Weights of a small GPT-style language model, trained from scratch on English Wikipedia.
Size: 12 layers, width 192, 6 heads of 32 (3 for keys and values), MLP 512 SwiGLU, vocabulary 2048.
Architecture: untied embeddings, capped logits.
Training: a variant of Adam for these matrices, 120M tokens, 10015 steps.
Each number is 500 + 25 x the weight over its row's rms, rounded and kept within 0 to 999. Layers, rows and columns count from 0. Numbers have three digits each. The size before them is the row's rms in percent of the matrix's.

# down: layer 8 MLP down (transposed), 512x192, rms 0.0451, rows 293-338, columns 0-95
# gate: layer 8 MLP gate, 512x192, rms 0.0496, rows 294-339, columns 0-95
# up: layer 8 MLP up, 512x192, rms 0.049, rows 294-339, columns 0-95
down293 103:488464492499466496558499531542497517509476498499445523432510538519497464533467512474527530508495520488519490516457537478512478479489471485462491504449517524499487523513484494477484493487480501469444449516493493475481480509464527556481495514521527522464484480460506525488523493504484509434
gate294 105:453471483468466480488502525490520475487518497547496486482543525521533485505479462500505499530502510498519517504503508500475473472509490507499506458527459490520513479512537461446474482466513529499523518486465532508515459487468531509523525486501507459516485502479525511535462518480523513494
up294 104:486538477527480528493467522479495489494519512525507537479491500536500408488510536503484458478516486531493485525480525546540490510532524472454542461533459493522524521540474509475540541487509497533511493497484503506488457529508520517497496467493499477498491503484507533531548513478533465498
down294 106:531493502481520505498490516515503495501553467537482495491479482489455490529505529448478528513481526482522512500441511453531539463507533493486523544472499494477499474551555498512517509476478473478495499479490511495469496473496479545538499527469479524463503494476469503485464512524496523510
gate295 096:510472522488531538473501499500507522536515443535540531501486536552486510533483487525542481500485479485489512481457500482473497522506548498482496471494495487538462468473521505496547537510513493520528473509492488455477474466543495500487477504510482490526511519482527487456493524494493527549
up295 097:494515473492514484522492553477519461483490518522495481491483499464499520517511489458536508527473535462462491512488464463467521485493433503486504512499502509505518486445483496485447458484478484445489522497525522471506506503465482533499519536514528514510449473494492534507519456535430470499
down295 098:490446512538521552474452475493543515493464490513496481486493473485514561479478464501497506515512500500509502552502490477494462518480483511473474496478489533469499493478506500522551526535535459543508510490487499481519473482483483468526488409494519456514497519514479498486477491485502496529
gate296 090:511442508504474520498489555522489456494479482522482476502490542494489469447518479505469535479467496493517480510555497461482500540510518532534455496520494511506534473450506544541511510541490505494523471482513508452519491497482471500490500520490490500503537503497520491521511507459502490520
up296 103:469527503502518480518522501466526529522531518500535532537515513475528549482461470484510473493496534499477536481454519529498516493485504467448498506500513513505446509501536478492518508498496523487514524480520514489506523482487529521498532475516501505554472481495491474495468503514485500547
down296 097:473491454481476504497530543500492495514524481520473505534484518488525510484453470500445451489514510464518473490519485476469566516498515525503505483488491512473494508456511534497539525511493500488541469478498515444487522469497498483524514511499502493509497493487515509471518495454492451553
gate297 101:509474476523544487514515498487479475502476489479517538514532509513490494480467485502517525523493443512453544497532465534515510541469490518508485491521471469517451482505499502535468501468507486472496508521465558470494544484491518474508534521490509483534489516508498507483477484545508516491
up297 094:489499511505478519483456500504482505505498545441472537505503464491481549478493515532521523490541552540435547519542507523502505497446511511535468462524541496481455509503471475551495504497488505462483501487480525502518477537519510489477518517501498502497487500482486512486491552518490516476
down297 096:492538515483521518484488511526517485500542497492503465453485507547531517523482471478492491520515483503529479500435558500545488473446522468479515459495494507492493531551494509485481505456495530545480453485529459488515510478466494483496495477488514492521486461508494479517468486485511519522
gate298 095:491476471479465539521525485481486476475506479513514548491504466501499455503486526507485539493515464518493455539515542495509551507458506475489489504541495479502501472541487462475453510474484521478521487487507495505483521539475465512517465519515527523516535486486495445508472473472496492525
up298 103:490494494546505469450486511518512502502490554545496458487519516514498507468480482509488493500489506500476538477479492487577479504554521535530496501474511533521520500483510532483521464521520491512485484496469510473498495448502511487484528499498485469521500485512514491538498504519511540507
down298 094:494486490513480515481568515468513495448519487485486521471467493486525439496462487513495553513512478495466472524479503483524512494498475469492516506524508516518491494538472467470492464471482494488503470514496486487494528549493463510532468554465502479492517447504464474533450487449500486521
gate299 108:478461547459474496529523519513503486502490486535490476524479484512532494507500512516455528477485493506492510530518529532468507468549529456497477481499515478452484483506517544496548525545505534504529451477548445471527505466478529523520459454504498506519505501493536488484515480483442495514
up299 103:478478494468456489524489502508460493496482508475514499494497457490481504497545534518541474546494535490545480460469502528474519493512470494509552475467488456477517477524521510463528474524512493494470491478488476480495498556440489509519521510503519496479503483477548535488518454526468486482
down299 108:516521506520540548514466491492475515499504485467497504481505502476509511513508503462536501491472502480488529560508475479512527520464508516526456473508486518537503521500477495525466508468423498504517501484507539530502504477535478489438530510476534480512505511517459515511503518461518516478
gate300 101:490503471528472512541477478500493482517433493475454554463537524550526484456501536475528498510500484549526528488511559521489461515504507531510508470513481535505490529514485490520471489483454491511517521494501531471483486447468493530476526512502497514492521493488484508519515512472499479489
up300 100:490503518580533535482475515447470531469486514520478475505498514531459528504505465524473543471488483542506536493518491486531536467504499522518531451445488500478559497511514506485478576540517502506495524500462475499483494485555493495503536490510493536506460548485487473519530518505525515476
down300 103:464472537441494462499504526524515513485484534491519473484540486525511505500465484533503495486509504493481458534504476533465490535503489455518501514479484524505498473463477506500515475519566479522549470492503471480526525522487538482530502519469513494469499496460514495480542520519438489511
gate301 102:490526574464521536497535501519510491475503520481545543502521524506483471498488518557486513481491515496483565531511492490506482504489494472510468500540475478513502490523537499523528502535517491486547506454476468490471460500488483503489475516470503467499467522499485514455475557443494462543
up301 100:526533496486502464486488480516498440482512465467484496438453511493527505506487531473478488496525508511518450498500519523483491456485489526494534479537482479530459535524487506449461478526468482507518519495501525482513475512550493479530478517494547484470512475499531491494496512476532511518
down301 104:468459511497503533571509504521522507451494497508458519554467462507504498527482494511501480455476484483484551519513470505510478472519528443484505492468488497500495489462527463456486484507547500480483483550514494523518494525503552548492502507526533532486494455481454479514486528512473487500
gate302 086:492492483479542489452519538463494495491519505503519459477533517509473479495489504515486459481515494521512495511512523502547483490497491554513487503506530520520540483529486568490454524469520519479508518476529554484466525479534472488516527506477494465516564483525512457539462484513501509530
up302 095:480491482524469539532474511497510505516472540507497554518515502513552526480510475455488527475491464516457509494503513513481566498478529430509479489487526489498485462470497485495529486499509500495530492512483470518490524521473510548549461481522524521503454455485495544497490503455495503505
down302 093:493466488506495472417494506498538498492524521469496465518509536522505510480489534526504498465482485512503489507541515514525498452506477510523483507525532500516530497528470534499464503455543510501469525535536508478482508487534490515518487498514505550507544452497497513516468496492497526529
gate303 097:498452522485497509488524468492503490525474542491501479535503497477479495532545483512492475492470515479494526503457426469519469495463476475520505492492530497441497499512472502525506523488472551435530472467517489515503480520520484515501492460528515490520491501510527509463507484535446514544
up303 094:522509491496525505492497511560544498497517499483464486491494519517544503499478510472491538501481527498534513497493536527506516474539522491520444506510496490529487491481549463479523419480514469498489503505505495465507486507444491478469483527472532472522485525509472461520504535487523536500
down303 094:520458471507456527505501502432469446491481518499503480519526476504441478508453504470475502513492502503502497489479504490511519478450490508511477483481482515470520506511555489509474521456455502512491463502465524452515525479508499474517514504519530511531520480495514473520519504474473506496
gate304 103:537463470478457488526535498514484480465527492517461501517495541527501485542524508512479519481491471532472522507491531503515501464490506498506528497544464518491546532506489459479540523487500566498493467525486464505500483462489514518463525461492532506525468468500512501501502519535453487485
up304 095:461500520480466537494528497478518493537465509537576513516475523508521508481463509492577516500488481518542483469461498463510477480459489483498484504475462502458493492516484452476462527489512509484505511504480515462504460548480500502499505444499471505499520499498518487496470476483480499555
down304 098:520515463531468498544488498508499459523519524520483491501461544490511498478496525491471476497481522491491537499505482491503543449510532474486483486533520484449483511456467527504520493526510475464460469577495513532517542470487500478497496505502525506475487511513491471458471537507511517516
gate305 094:497527519499484524475502517527487480504532508524502536487565495472497481474480494493512527512494478526479534478485527481561533515493547506507521520526484526497513470498468537537489524497522518506499500487532530532490465525530485548526545514514487500500473485489529529536516503497460548523
up305 097:467480488510500464504518505467514478528485549502497466572480505517469508483529488499492493459495502504516482517534497465484505496474462458483472481511540516520481492448524484488487449488477489472527516479482485463495535519463522445504488491481527517512530503492497484480477475488491485483
down305 100:506557510517509465479508546488504456488467517507524506525552516500486463479500493492523512449495491506507507489470487495531535492489521449529490467533505502513505464450474519499506485491492512530493493494507478512517533555500467494520532513512560483489496488473523531534476539471516515468
gate306 095:445530536493501497480506512459491509495504486515556511493508493506524467484490491521493513494453488528494514482516523534526454545554501481530494524526517467500503496482480522484478514537484487500493511489516531475527516487457521525492492490512494493463541512451484555489488541510488440516
up306 098:522543483500455503483471516518494538480498461493511503526497502491525487541494524458538532498518498452532508521485475503515521500521449485469483481493483525518497509475518488507497480535506496506479469523462465479501462515505487464536530517494516526499440520504530520486532516535499491503
down306 101:511456480511514521507474503516488475496510481508472509541526510551484548505482550491532531499507515514517516535495493521468523512513465462525504455492498461502505465510503485530482506495521483517518470510526526522462535526530513468529501502498480472519490483519484510498564547509538529537
gate307 105:503453495412516492494492534532534498512509514503541504522494531498527535500437440491531548463452514470473503535474528505473515526480497471520488465493497498480464488435510519507476513487506509472537473468535480471501512480472517460520527494513474527506494497488521474495453515518513472519
up307 105:476523517529484501507492476477470487494512496515468485503465492511509480485520528518467500498518473534493492469472477501526525514543519491460496526516491554530542463539476507505522477516503498478488501487474529545496521545539497559498474509523508486520501480507497531509538484507449511502
down307 095:498483518463506490492500479488498494524506502542518569529473481519527508507443497506506555518515483491478475459508506491522500517496523485518507440536517483536486488479516460487506474485469520533551503465534503492482509461467514468513529512541475510471519493539494500515456437503511493553
gate308 102:508466510464494464504488488519493510494514466546497481525519496532510507485492453507470476468514517474498495505500475517511504477465502492511473508507538438521455497513515555466486497502538488479519432453495488464522519478504569508489493519495465509491510499538494512518513465498440501494
up308 095:529476490466496505525493513510477456521487496480457503524534527503552513516486525540482480512510514501499515513482503496521547521512505482490500488495502453540509481482476509497511468467462491496472496523462516495512491535517527488483488495499493473472544495497546519447520520506540495510
down308 101:450502472509506495500509478490506522483511547526583487474448470520492487461525468531522526491489493467485456511497466485485485528498528484500507520525493539492487513466536558467486495523496507505498520500494508499482533487462464513530489497529556519482508511495521512533522495549520463491
gate309 103:470471536521474522506522494516526539495458436524535453520457496498462494502513495486465521515544506503523492471475491536511543480495502477454514486551465523480468512483510503445470474475486495487501535510490525503498496509535495513505508548501487521526492491499488489534460536506502494511
up309 100:479505511530541480524437484480507515512504470458524485509523459458509506468444512504461476495500489485524503501465501523493490481481490514498516497498481547494447510490539453497469495511531517482522528482506495480499481475482511484481507522525471480485488534497493527546462457490494529507
down309 106:528505465465524509476510547495502492491496505498507482493522538533472497538518526522545494451522502505461507494521473490542492545507486540498518511504523475509519512532531557521478499453505531518491523522455473468460494476513497451484485452525496517479511505509513519488526519516511490531
gate310 096:485529472521515572511497483516509484463452530495490488468541536495530517469498521459571489457478505483495531503526515530527537500520521480521466520508479527471508479459489523486467504494504480524512555496517496509468521478497533515477509478550516519519513452476523519489499516510517518509
up310 108:509461489481469472459502555473467515520532509503539545516476535519482464469505492539471533522488456529509507497516513471493458529507487516465503485522482479512510491528537484505554503476503530492518447492513528477522489484540489479511484480474502453522504531524502500515493442508460499540
down310 103:502527489543496548477462518498519497479493529489506478469565563504533502479504538457479499515518479527524510525518518549506453476486531508499525491531471515505490481518487514490531522445524497500537493490543475523509503475497532511480493485524474497519505443498498536478469476521538495544
gate311 107:491509497486493491515485505491507499502509552480475533494484489490538526543501488469484505466487500474474531483485503480451528497513570519505480507512518509517538492520519501524516469494492496498528477454506488525515489501508472530533499506499460468531513468504474552450509486543480516536
up311 106:476511522544489539502531516463518510505454510473525509505511498498549519503517509508455544522533511506477557537482515525505513498533429490516533494504514524470498489491499459527528510486499487445478499513498503482538487476463539475469496484527507467474494514548507481512497533477498506444
down311 103:468531505467500488502500562517512513492524503516502467520477544478477494518517509482458516507498538501526509498466463482469481447479519541491476529479518458477504481492541517516507477515471523529510514499539474469492528503475471499555522475490450476538544484482539495495510501502496496534
gate312 098:512513486490507485520504522525476522495520547492498490518529447493495512479487482496510495526477500509481511517529491457470497467506496512524495494486487450502509511468466454502539541510524482455516519467525484492512567479535467441483456501459460473468503448554509474462541539480483509531
up312 093:465514483519520532462487528457514465435509483517452522501499496465486456475478517511467496519475475537517498478491444501504511499480532455493457501513452496509512537504475470523465490485524527531539494527489479468492497501478504492497536547487546521476461516490488500470526558497539493479
down312 098:528482506476493453468496469503517521555479495472515523487515493512447506509494504501524471470529513460498499482480557480491524558535462550469498496495534538496474497482451500509495503496441488514446475511470526512466477455477470497498484496534476475553490470516489460551499463502488479493
gate313 102:522488495514476502536506501536515505492460457537524478476489547504487496455503505491518463520464444499521488537531531531478482510508517534500477528496476517528532527476490495509468486506544493521524496502480499465522490501480491498504513480478530487500514529528487525513475529536444542483
up313 102:519482512494503487454517527503461524456541484435555479468457546477531484517511500527477496469492541463508518516441483513481523501491489489505513528503468489496501473508522535525536512448491481512498537496478509455504460477496500502489473538497522519474476483516521521482535505494464461524
down313 102:498463496491541453506515504484499468491506504554537494509520473508496446530521496472498490517516492502513522489515498497501490454506550496550474483477483466499516482540559515512460452498515505467513460480496509484517483488521512475473496449495544532507528502491471507438469494470487541544
gate314 092:495519518509482542495533494520538519502495505471518451505474496476511520459486437513480543499484507499492505525497520511505508508461533486508432498507522545504520469413472491494480483503510501449512517479513510457553517496501486534509528522540517512535520481497501492529491518483501517508
up314 096:534503518509492536531504491554539543502451502509475453494468468498551539501478476492500486539536534502527498487470512531491500506455516531518434489474545516524485499458485473513482454501513481434484519496526466454530519536484485503490508525495492492498502513525474469549500533521530529495
down314 096:516499508463483463549491478537493465519473508531491516512493471533531520499518567488544462505516505527496479482479483558520521509528524566477499462486514505478482525514579494537492486502504517484479501491492493495482495515494469477495498494474434517447499559518501464536530517487518507520
gate315 107:475509516459491491474550519499506455472478511514505478518509521509513524496475483534489499481512496476480508520498518526513505453456503483462522513490489470489485486458523494512508537513513493448518477476531481508535525520465553540472488496511504568545473478472534506478505491511472507512
up315 108:495490503527519561446517556504513495485495492519486510513514526472506508499491494534520449508529523547502537506443502526517501475471481463474495487523478504456505461540473522512485482537505497523508510487504480495485483558471507509498520455529526549450533507487494473524504507500512518537
down315 109:551507505530488489496509490517502480531496490471506475469461497511474512478490454529502478534481470528516513502498516494528502527523501482488526517502526468508493523509489480486486531451469498507507491511484525466461492529507496486500467505520540523483525546530495565480493459491546493512
gate316 101:441483548470471521480506477512495469507496517527524475515481520537496504499505475512487507497498513526487536544488486482509480531516527505492531521501489511470497494512520498497495511526524534462529490518515491471525480506479496510502524490498478455509489445492519525499487483524510535564
up316 104:530544479544482526540497482484537521491465520494456515496494481497468479524479529509479484479519475522496485490520514479494516496481546458496452491497543525526491480532499486482515453489536482500488486495504506542493528501512518516492458464524527529527509540525509459519505539459503481475
down316 098:507494483509460515535522534497540455456524487510517530508538507509485485490529551526474494498501477515521475495506513452518509492493536491477505494532483496519532470506528467502519492525521519451523502510523479502508446482528503493449511516478521504484532481543473495460534513498479515504
gate317 094:460526470517485467478474490512560483496519446491465455497522490515504511513455532464484483506559450467488510518529534495532522503472472491465497510529477489531478454550536524493464465488523488523494500521510518499480509500482488523496530520521501459488516498462464518544465453488514523516
up317 093:529490506543493465485506525509517453519573506524513485520451506497490516517521511530485483501492530505503471504500507476494447448508507516532484499494473486487507540477525514480547507517485475520505518521541512528477539453537522489537477490482474496514519552529483475532490466521484536544
down317 098:500489476477520497513477475453486476542487483482484529562512495504505492488519497500534485426522491482477466481488504522480501490517502528488523480534543495482450471536467488519491542503425500501529498519476505463498492518465468495461481498526477521517511502526528494495490524475500530479
gate318 104:469467485478535502510505472519498517508478547513480524501497504489528478496462486499502510496523537471461517490482511478508518509514518546534524443478535509518521489527495480515518456535517511458511516469479515502529498495452532497508503503517522486516461467466490480498503513505483486496
up318 101:481531504507502512514548487464511528537510489463535527511515503457450547461470517469528503485528521488461483504481484487491462525460498523511511486526500521503523495494539495521503506515519493464518547502513490503504483530451513508495521499521520502494496525474495444485514510531468499516
down318 100:489473519458521507458500493501464532519511492461516498498524464535512509454524468512466506492465481476478515522539511520529482489503458496491504526507493518584527520488474437491487495475468504465468477495499487515502521503519535514512497484449531480499492488565518527545518509514479510472
gate319 091:513474508537508477509490513476530494500498535510491549517536443542478449513503500539488487515557517554488507510507514501465479492484504501503535487502497496484473521503521509513469461547507464513493530508482517504497481517558521500469479526484538510506528488442478501501497479476480460533
up319 090:517504505544502518505517466519478495492503493537518486524566472499544478506495517515490521469550481538520476531522530462527519493529529468503519449489570517519493500504494516499497464490565501491503541509499525529527487520537539498470480501535506475522498477440518463493455497491510503501
down319 092:500470457497513497466502508430515452480504479475502476517472527470468470476465489479513508481459520492497482518508497477480474506509474492500505520524454496460481479478510467519546515507458555471475475523524501491477520508469483528527518487476497562480491516535500520483529521459516471483
gate320 103:484487459509569481474515466500462494510500510540512488501534527508484530473516508530524472526494479475494518495475536540543478498492530528509534512518546509497480495523467474518467503539532509531492495492481511487500515535514475496510536523501497459458490473508504469520439527522478484509
up320 094:504530501490510522542469517514499531500521474481467537479486514549518469494479508505505522453510518511502509520482513493484517530509486474491484516469483488493530528498522502481558484470447493516497443498472447477523462450460519515489472468506544535499489501509507501465499481488564507449
down320 101:504460522511484463499479521525534471433524532494518451517485482435494536503466468495506474515519476510517517455510507546492496548460502545472518576497524508502510469487522483500482527490524488496555543517516527493469505490536475462511497513524451473510500529486483515493482472522465513505
gate321 097:493439502504478505461498509478495468527503561526522524522545532542535533482527498516463497485500479543504540494525464493507492508542541529470452488545505479527468479509532485502497519477523456462540479472508502520495479550484480519498493471543518468508497511510508513487509509498467487515
up321 109:469527493510531497494510500482492504472478473469495534496472482480508463516447488442516534489474511489473487507503514514510511514514500478513541490490517506460541500523451514510503447531471497491479520517460528491494505434487531494487510515511492495512517477492521491536489512536537522497
down321 097:478484547511509479465503473523491453534514536470505527497509499514563517477543493469500499507472518497468512488567487512484503530532485497428444455517465486500492494507463498506478498462508478491502547507476494508493527502505542498507496486514506495494561444518512543494512454524527513512
gate322 093:508514457493497462511483477536492518461543517531528476489511468465478520505502488498514476454489519519452485464486476487498504513475495527485505504494480517514512492542492475488499498514517500501512471506500505505479493522415498514512512537487517474475493482453455500540513482481504479495
up322 091:484482531545499511535485513472462495526476463503522498447464521519506536520500514481455497472505511501539542498490504515440493512534526489511471533533489477470501528493482501518501506515510500458498509515481508520491495495445471452508492539492489528497475564522525489508480523520511472478
down322 091:465516462474507496473537497502520510475508480516474492538528520501469431493518515512486495531505500497476472525492484490542464492492520483491509517505482479539496486491529566503479510485506528530532496508533476475464493492546488502435499488474532498510541478472496553479551488490514518479
gate323 092:526511432533480487495518507486503431526472485474506530481527478518489479493505497453468483476526464472475459482490472508522496503526493526455484518534464538539508496558496523469495489510519506535494517525498532497473492483497477513534474533502517492508546525533546515536436457517467530503
up323 090:533488533471469484511500485506473502466523459506547519527522500479566495503468482492499480486485462516542513527508545501486448482518528508523480523489558523458461531493505504510521520481489510527494464511476523494515509504583495538509471482484507537488490495492483532539491526515500511496
down323 092:487500496544524547491498476505497493521499545528493517483499503528509492491502484494469486525524520530485470482489474475500510470530505453523460465516447501494468506472513524512494459526454451479483531511522465501467478520463541461506504496511532487482495492495511438480501519499493470444
gate324 096:460493524497502543537529505520511502524497506525501540493518520480498476462495450501500476471508479513508540536494522483525496496496534465509474514517516520480488493478537529528514502477549484485514509480529502511558541492536504481488519494533498482562522491457495488539469537506499485558
up324 107:470494503491517529538507485549526507505495519522500546479528516491512482487463445489512488485506474493535536522486512496486478493494539454529480508491530528507475526481537506498531495491525466477508528484515482497525538557528509491497512469520519487534489495432470494495500552513536500529
down324 090:504477486545503477441464499515511513480509525480477467487493515508506513500477523504491508514481546464536478488495494518512491502520470523510482477468496508531531510527500494472489503538458515500380522531483516492474486499500500535525491490491474533464475495517498516485516470491484472475
gate325 098:466496518474539563506498485496537502497453509525482490524489505505478526473485531506499496538459452528494554511493510535484496494524468554486499520502560467493486507497512479476484501524455490514528481440482475480494470482503552507486529494495513489453551496485457524502491518543478487488
up325 104:467490509487491503490478532502463514499488544510500523512491505532522542534529497508527534531477554504489524508543471476493506502492474482498519502517481477512524493454468470523505494460500524502481482509477425498466553546487499473491529478481518526544445481488543518477478515504447487544
down325 104:532512545519500496471533523451474502537487444526509503520526491502481495466514503520499487505526499551476495487524462477545541502548518499519499515509504501493509489436488501511505488498474516502494518490521511488484490518466522500488508481511502444507465516491506503488515501523502468435
gate326 100:515497527496488513497527480501489475508499506493515505500476524474490536475486511508536504475489529526520495506483502500519551537438490494491491525536479548482468472507519520495530506469492518533509502523495493491484496515521482500480484471507554530489485504489492525458522493489455515484
up326 110:522535530457510468495504481495477488457450481505527457458466481508502470501540515523490467485513497552508471469531481541520487504484505517534510536484500533524529547550457486490493498526508490515492552528517535506498491508528546483537509512508501507500460496499481497545505492503495488462
down326 105:486472481491494458468516531491478449457539475556515528514481498480496471494537508548494494520497429521517523491533481493506524517527496480507490557459551470471484489490509512510484546456504505518515528492561512467525558518529527473466468494510523476475504468517538510488519437507470478502
gate327 095:485492498516507510504522537461503492516510501541504535524501537482513525473531470500488537476501552449515540520492505494495515543471544521542495491500511513511490468518474510514509502497513524416526516493486515519504480502473503489473547478483486520468486496490462511505520477528492465510
up327 097:524471540502506480476523450497501516524441524510529437461509530535486477498536519527486508525498517515516497500522491481476464510440515546503501489476459488478504554507492481534475496486540485473501529526491505509529500493518517497485525506504501529486479541503468512527498480567486453478
down327 098:540480481494517535538510504447484524510518484523456459493504514486475491495515512478490488492493490495472484518523535490524538494482494506504493512476503486466498494490540524497503494466513479545529438480520501489512516479506516525497431491489498503506486500477497505474530540478496521514
gate328 099:530480523532481505514478465500521491492486441513474501492486515519471515481512517520502537533480443568498493488506522504499524535492497470508482517580453529494521529536499498475502459443493538505514482515478539458483497496456504476492517491492520490516495523499511529500562509489484486471
up328 095:505473482541504521502509548483475461513547517519523509502550510477510478515482497473479497481471500510527509520428482435495528481538499479458463514505491483503532511501502500503567505493508478541519514494512481520504504527504522522496491487496547506522500512528514509479489540513495549508
down328 099:472475530467474497507520471425516538528488482501502472509461513540520522501515545502498521472506483473472506535541512518520520535484541495566517493477497539521481519507510497451458502526516506474432498498500495487516520512503501513482524524518494538486487494493461501504486518533494499516
gate329 089:504529517484493512483515480484512494491446528448520499481543477515527457462491462491550548490489501514490512512532529494535492514465496525464470486501524517531493499472515494470499457499514481508499520481512563467514480485514481514494514488505469505507502465515512508544471488504468484516
up329 097:470467500535497535504500530496514509530493509507470497541497531474456509483514506512478467476506509464500502524484492478523506508526521492513496498529484501454535489500484548542504536512492515501527491486472454511488518484490548477525523488543543460517495482490477449497520479487515549500
down329 097:541511494527466546489462503507496517516441522448473502516554493489527479476527480497518511443511484509504489533481478494501474464466488525481492455498488498494531477509483493522536446459517482519497514475475515453506504491526530510488531503549526454509514492556492441521518437513500527504
gate330 096:514487517483517475479483493496469507466519543507521530455485494517531483490531474527494536467522531463502506494495504532476494503506499510523530493525489530512452515468470462478501487534502515492513462468484506475508554505488511475550529486503485505494465507508492485512468481476467476498
up330 095:508474471483518493517552466513463481501463508530527503501490492472524469539537466502499537496487531505550505508564534470542505526507530530508465517495463541506510502465478485503492503559510502532514521520472512531470514515517503474464508464473491488512529463489540531518499477491491487545
down330 099:521503488495495545507524521535501517495510492531471492515500471487534499467493528499465521485503503475464530522482521462518488453499530508477488501512542463474539529465519471517491508474503517507514460497561485484486512483464512484537488513492515458477479537500518510483488508502482505503
gate331 094:473510469475488493533506540499532474493449470481484498459459480477507492486482485530482463497505410491508451477491464525524472502511481524452478496515499498489522508522504523484488532487473506487516493514515509472460523497514502489502480517494536517491526520534487508538512504483472481495
up331 091:492504508480525474543556468515534491536516507502516504476534473460503521494485530476480501461513538511490530512492575533511499529487527515518525490502515493479492499481475503575490479541481507475484498497504516520528516548521490476493536493491498482454487494477464515421508537493524492489
down331 084:445469489514492455540493523520519484439501463487499489463474513526504491503491496563503529512466463501537460471487484492511488507480439481456532497463474490484488523519508506492482513502493485505579486468521495440474494455470499523489444513518489519476469508486551495523514438483509492528
gate332 099:491452493506517492514474536503517487500513467460497476541504482466539513563446527471515506482474472489462492511487489502458526506509499461499502524545497513522512483510511497495473447493490495472493504469478514510477533520492511487534534500478501525518430515490488505513532514482509449513
up332 095:520502487507515512485523484486497485474487513520533506526518529512543493527475475527477567472505562484504513536510522442497514512483498465467508531466484532469442479472518517497489468467480508506501452480520498521497469527509525500512532506496518511540487545506492509512510448508487482557
down332 093:495506461560464507538475543498506496493494478440515462455463516464502497484536510496531467512446496440504500501498486554521518509511453498506488547510494471464511535504473492507482531525524508478472517534496496494496550487486463488516508505520507509472519503514539475502519499448483508478
gate333 098:480513489531478480496562494485467509459516493512512561535543493509499539485545479541459518495515514508488521561501535519531542518450525489499511503507495489482490489478533505539510500484517491554512506483525488473524457517511494453472481477508531506499498514519504456459550536494485503483
up333 097:485521485516478495526494488503469495487452510515512585480497517525483482492510515509542516532535525459543493477491516499477462510489542538518536519469522504494437534516492444475527478518490513507490465477527503489500468500504470504513493542491473497481494480539506543485526530553505511456
down333 097:518477490470495501496477496488529527532494549499519455532434495507541474499497492474484541459461460496481469452503463499512513517540466492515497511493578517500551542537534495506468517528491472519496514517513448521476510526501471505503504482510496467483501507456513522528511469544532485516
gate334 108:512502554510550512538527553478505533498503487518521515498512532479483514503494496492457504477443535532488549513482507528482575495498525492519484509486517520439511483501470488513543489465489536496539527428446485512516499478526481499511499467482515520561489525524495515479468488503473487509
up334 106:473531490504489530515497492557537469498530484497490506507521518534533502492470509450511541509532485490524545518476532524517496481550497464455486489477498491512509466476498496495503488471447500476483466473535486525504493543469529498480516486536464493514506498497538504492481498512494497533
down334 102:519442502505499501502519503469481492523503500502533555507495509514482508521503487471467477455533529464462500473536484510478494515454517474519498536492488468490508470456521471542527536501545523494530530459493488477532496475513526501501495522467537511530529527515493497465481490455489504483
gate335 110:462516497535521506476514529482499465501512518504465480502530511538503487497489491476502473479520491488493489496509489517541483490513532486508500514541430487542469476484534522532476494495518514532502492508501519502510456507469485493548544513536522497533474470473478555488521443460484557549
up335 110:488499490468493535471491531484479527526496450539512464472492517493505499472505511463463498474507496537537460531497486522524482490497520483528526499498483544562479529509488459451487497503488521505472505517451539508521454480486498489531476492516534525484487524506472478504529498526513486507
down335 109:541532464525482517542513504477514509470529496490511507532455484445537479503477494510504503534483529536496517458546497478506515478452529481470479496502582493471529495487497491543542524489489525484491455482484487543517549463507508525468454531494474506506521508584494502503498535486508538511
gate336 097:455500474486459529519513491502499496527488544505543511493487504486496464459515504494502510489464475476517532485524475484492510530522526536512430508476491524526466543464525475508478546486517519522505486483467511476518490495492494507525517487490526507522508502525478493491483565524468502556
up336 108:499525530483520508497483473512500533512506499503535522470473502500481485488523507510482500519492551473547508506514497512440500484506525515531474537473487470499459552447482453495532528510507524518494474503462501474497477488491511483547475503474510514484490514537488474463489550500489484532
down336 100:539522519540554511482496490502468532515535484475486524459501526476528538472514515493473488523543522510478501501526524520472473494492463502495501514482488454510516481532448492516556507533458492482527494536480523509500449507476498532497464505510467507514481541506476510475499484484491463430
gate337 105:511551496490495503487479491521513501505510524522491512493468478486492501484437483527522550489518508477479495498491489523478532484500513484509491492473503537499502498457437543512520488550543466524488498473496466507509525514463506483522481464523492583498502509504533520485480530509463484510
up337 098:529484525492466467501506517506489508480520503508481524488513490518537511494511504494467534510518490478473507517509533535514506474520476549526554511473518517462456490512449495482514485456464507506475484527468541500490470457486545497472471525541457520487545485547475479534456488477510492527
down337 101:513470458500476529499475501559494479448490481470488507488497511516519495478497478487495505506498532537530493494505498499474464557517526493497514485531478480508470485467492460500477504490509522526546533495499477488463507473520523490555564477444517493481509537441505525501500497520524529520
gate338 108:502497502502465502496523473511500467503503527467481492516470511485522506497448517497478471425443494527500513516497529482560495479537532510504504518503541500444496488494482515487511489498484482440503490461512486516559505488575489511496532475526506521554505496519556471491490517446495526513
up338 105:511450469491521510489456505508472506477471494533501472483483497485455524508566472516497474520480471462502457458498477491505441511545493513480504467486507544573478463494509504512477502495522465496510488505492505460458471499507501517478479567496472514495508537490453504536496466484524551502
down338 105:507478503522483487526498485494539471472528541463496512506453502492487472504524505511507485504537515469520487513498506499506453516551520502494492463510476485461472460472482525486483504514545484438491523493479512511525476459520513508491502496488574498518512496460509494498517524495523479529
gate339 097:500443477530441538482475482520506502434479502516522540452503508534499465484502498513523502505532493491479557479479486533542486483507536500473498497500483490520504496536506465475476515479559501549494504462481561482506508471542535514535523499493501507521508493499467521526500517479492489505
up339 108:538509459522492523501477483519464466514512505491470496575528457495502471452497462494481485507513441506482460466522473500494500493481488511479485470500492509530531505500515550465502549537484511503498484493463463531530488520504463515511519515500503477524477517478545525530528452547510521525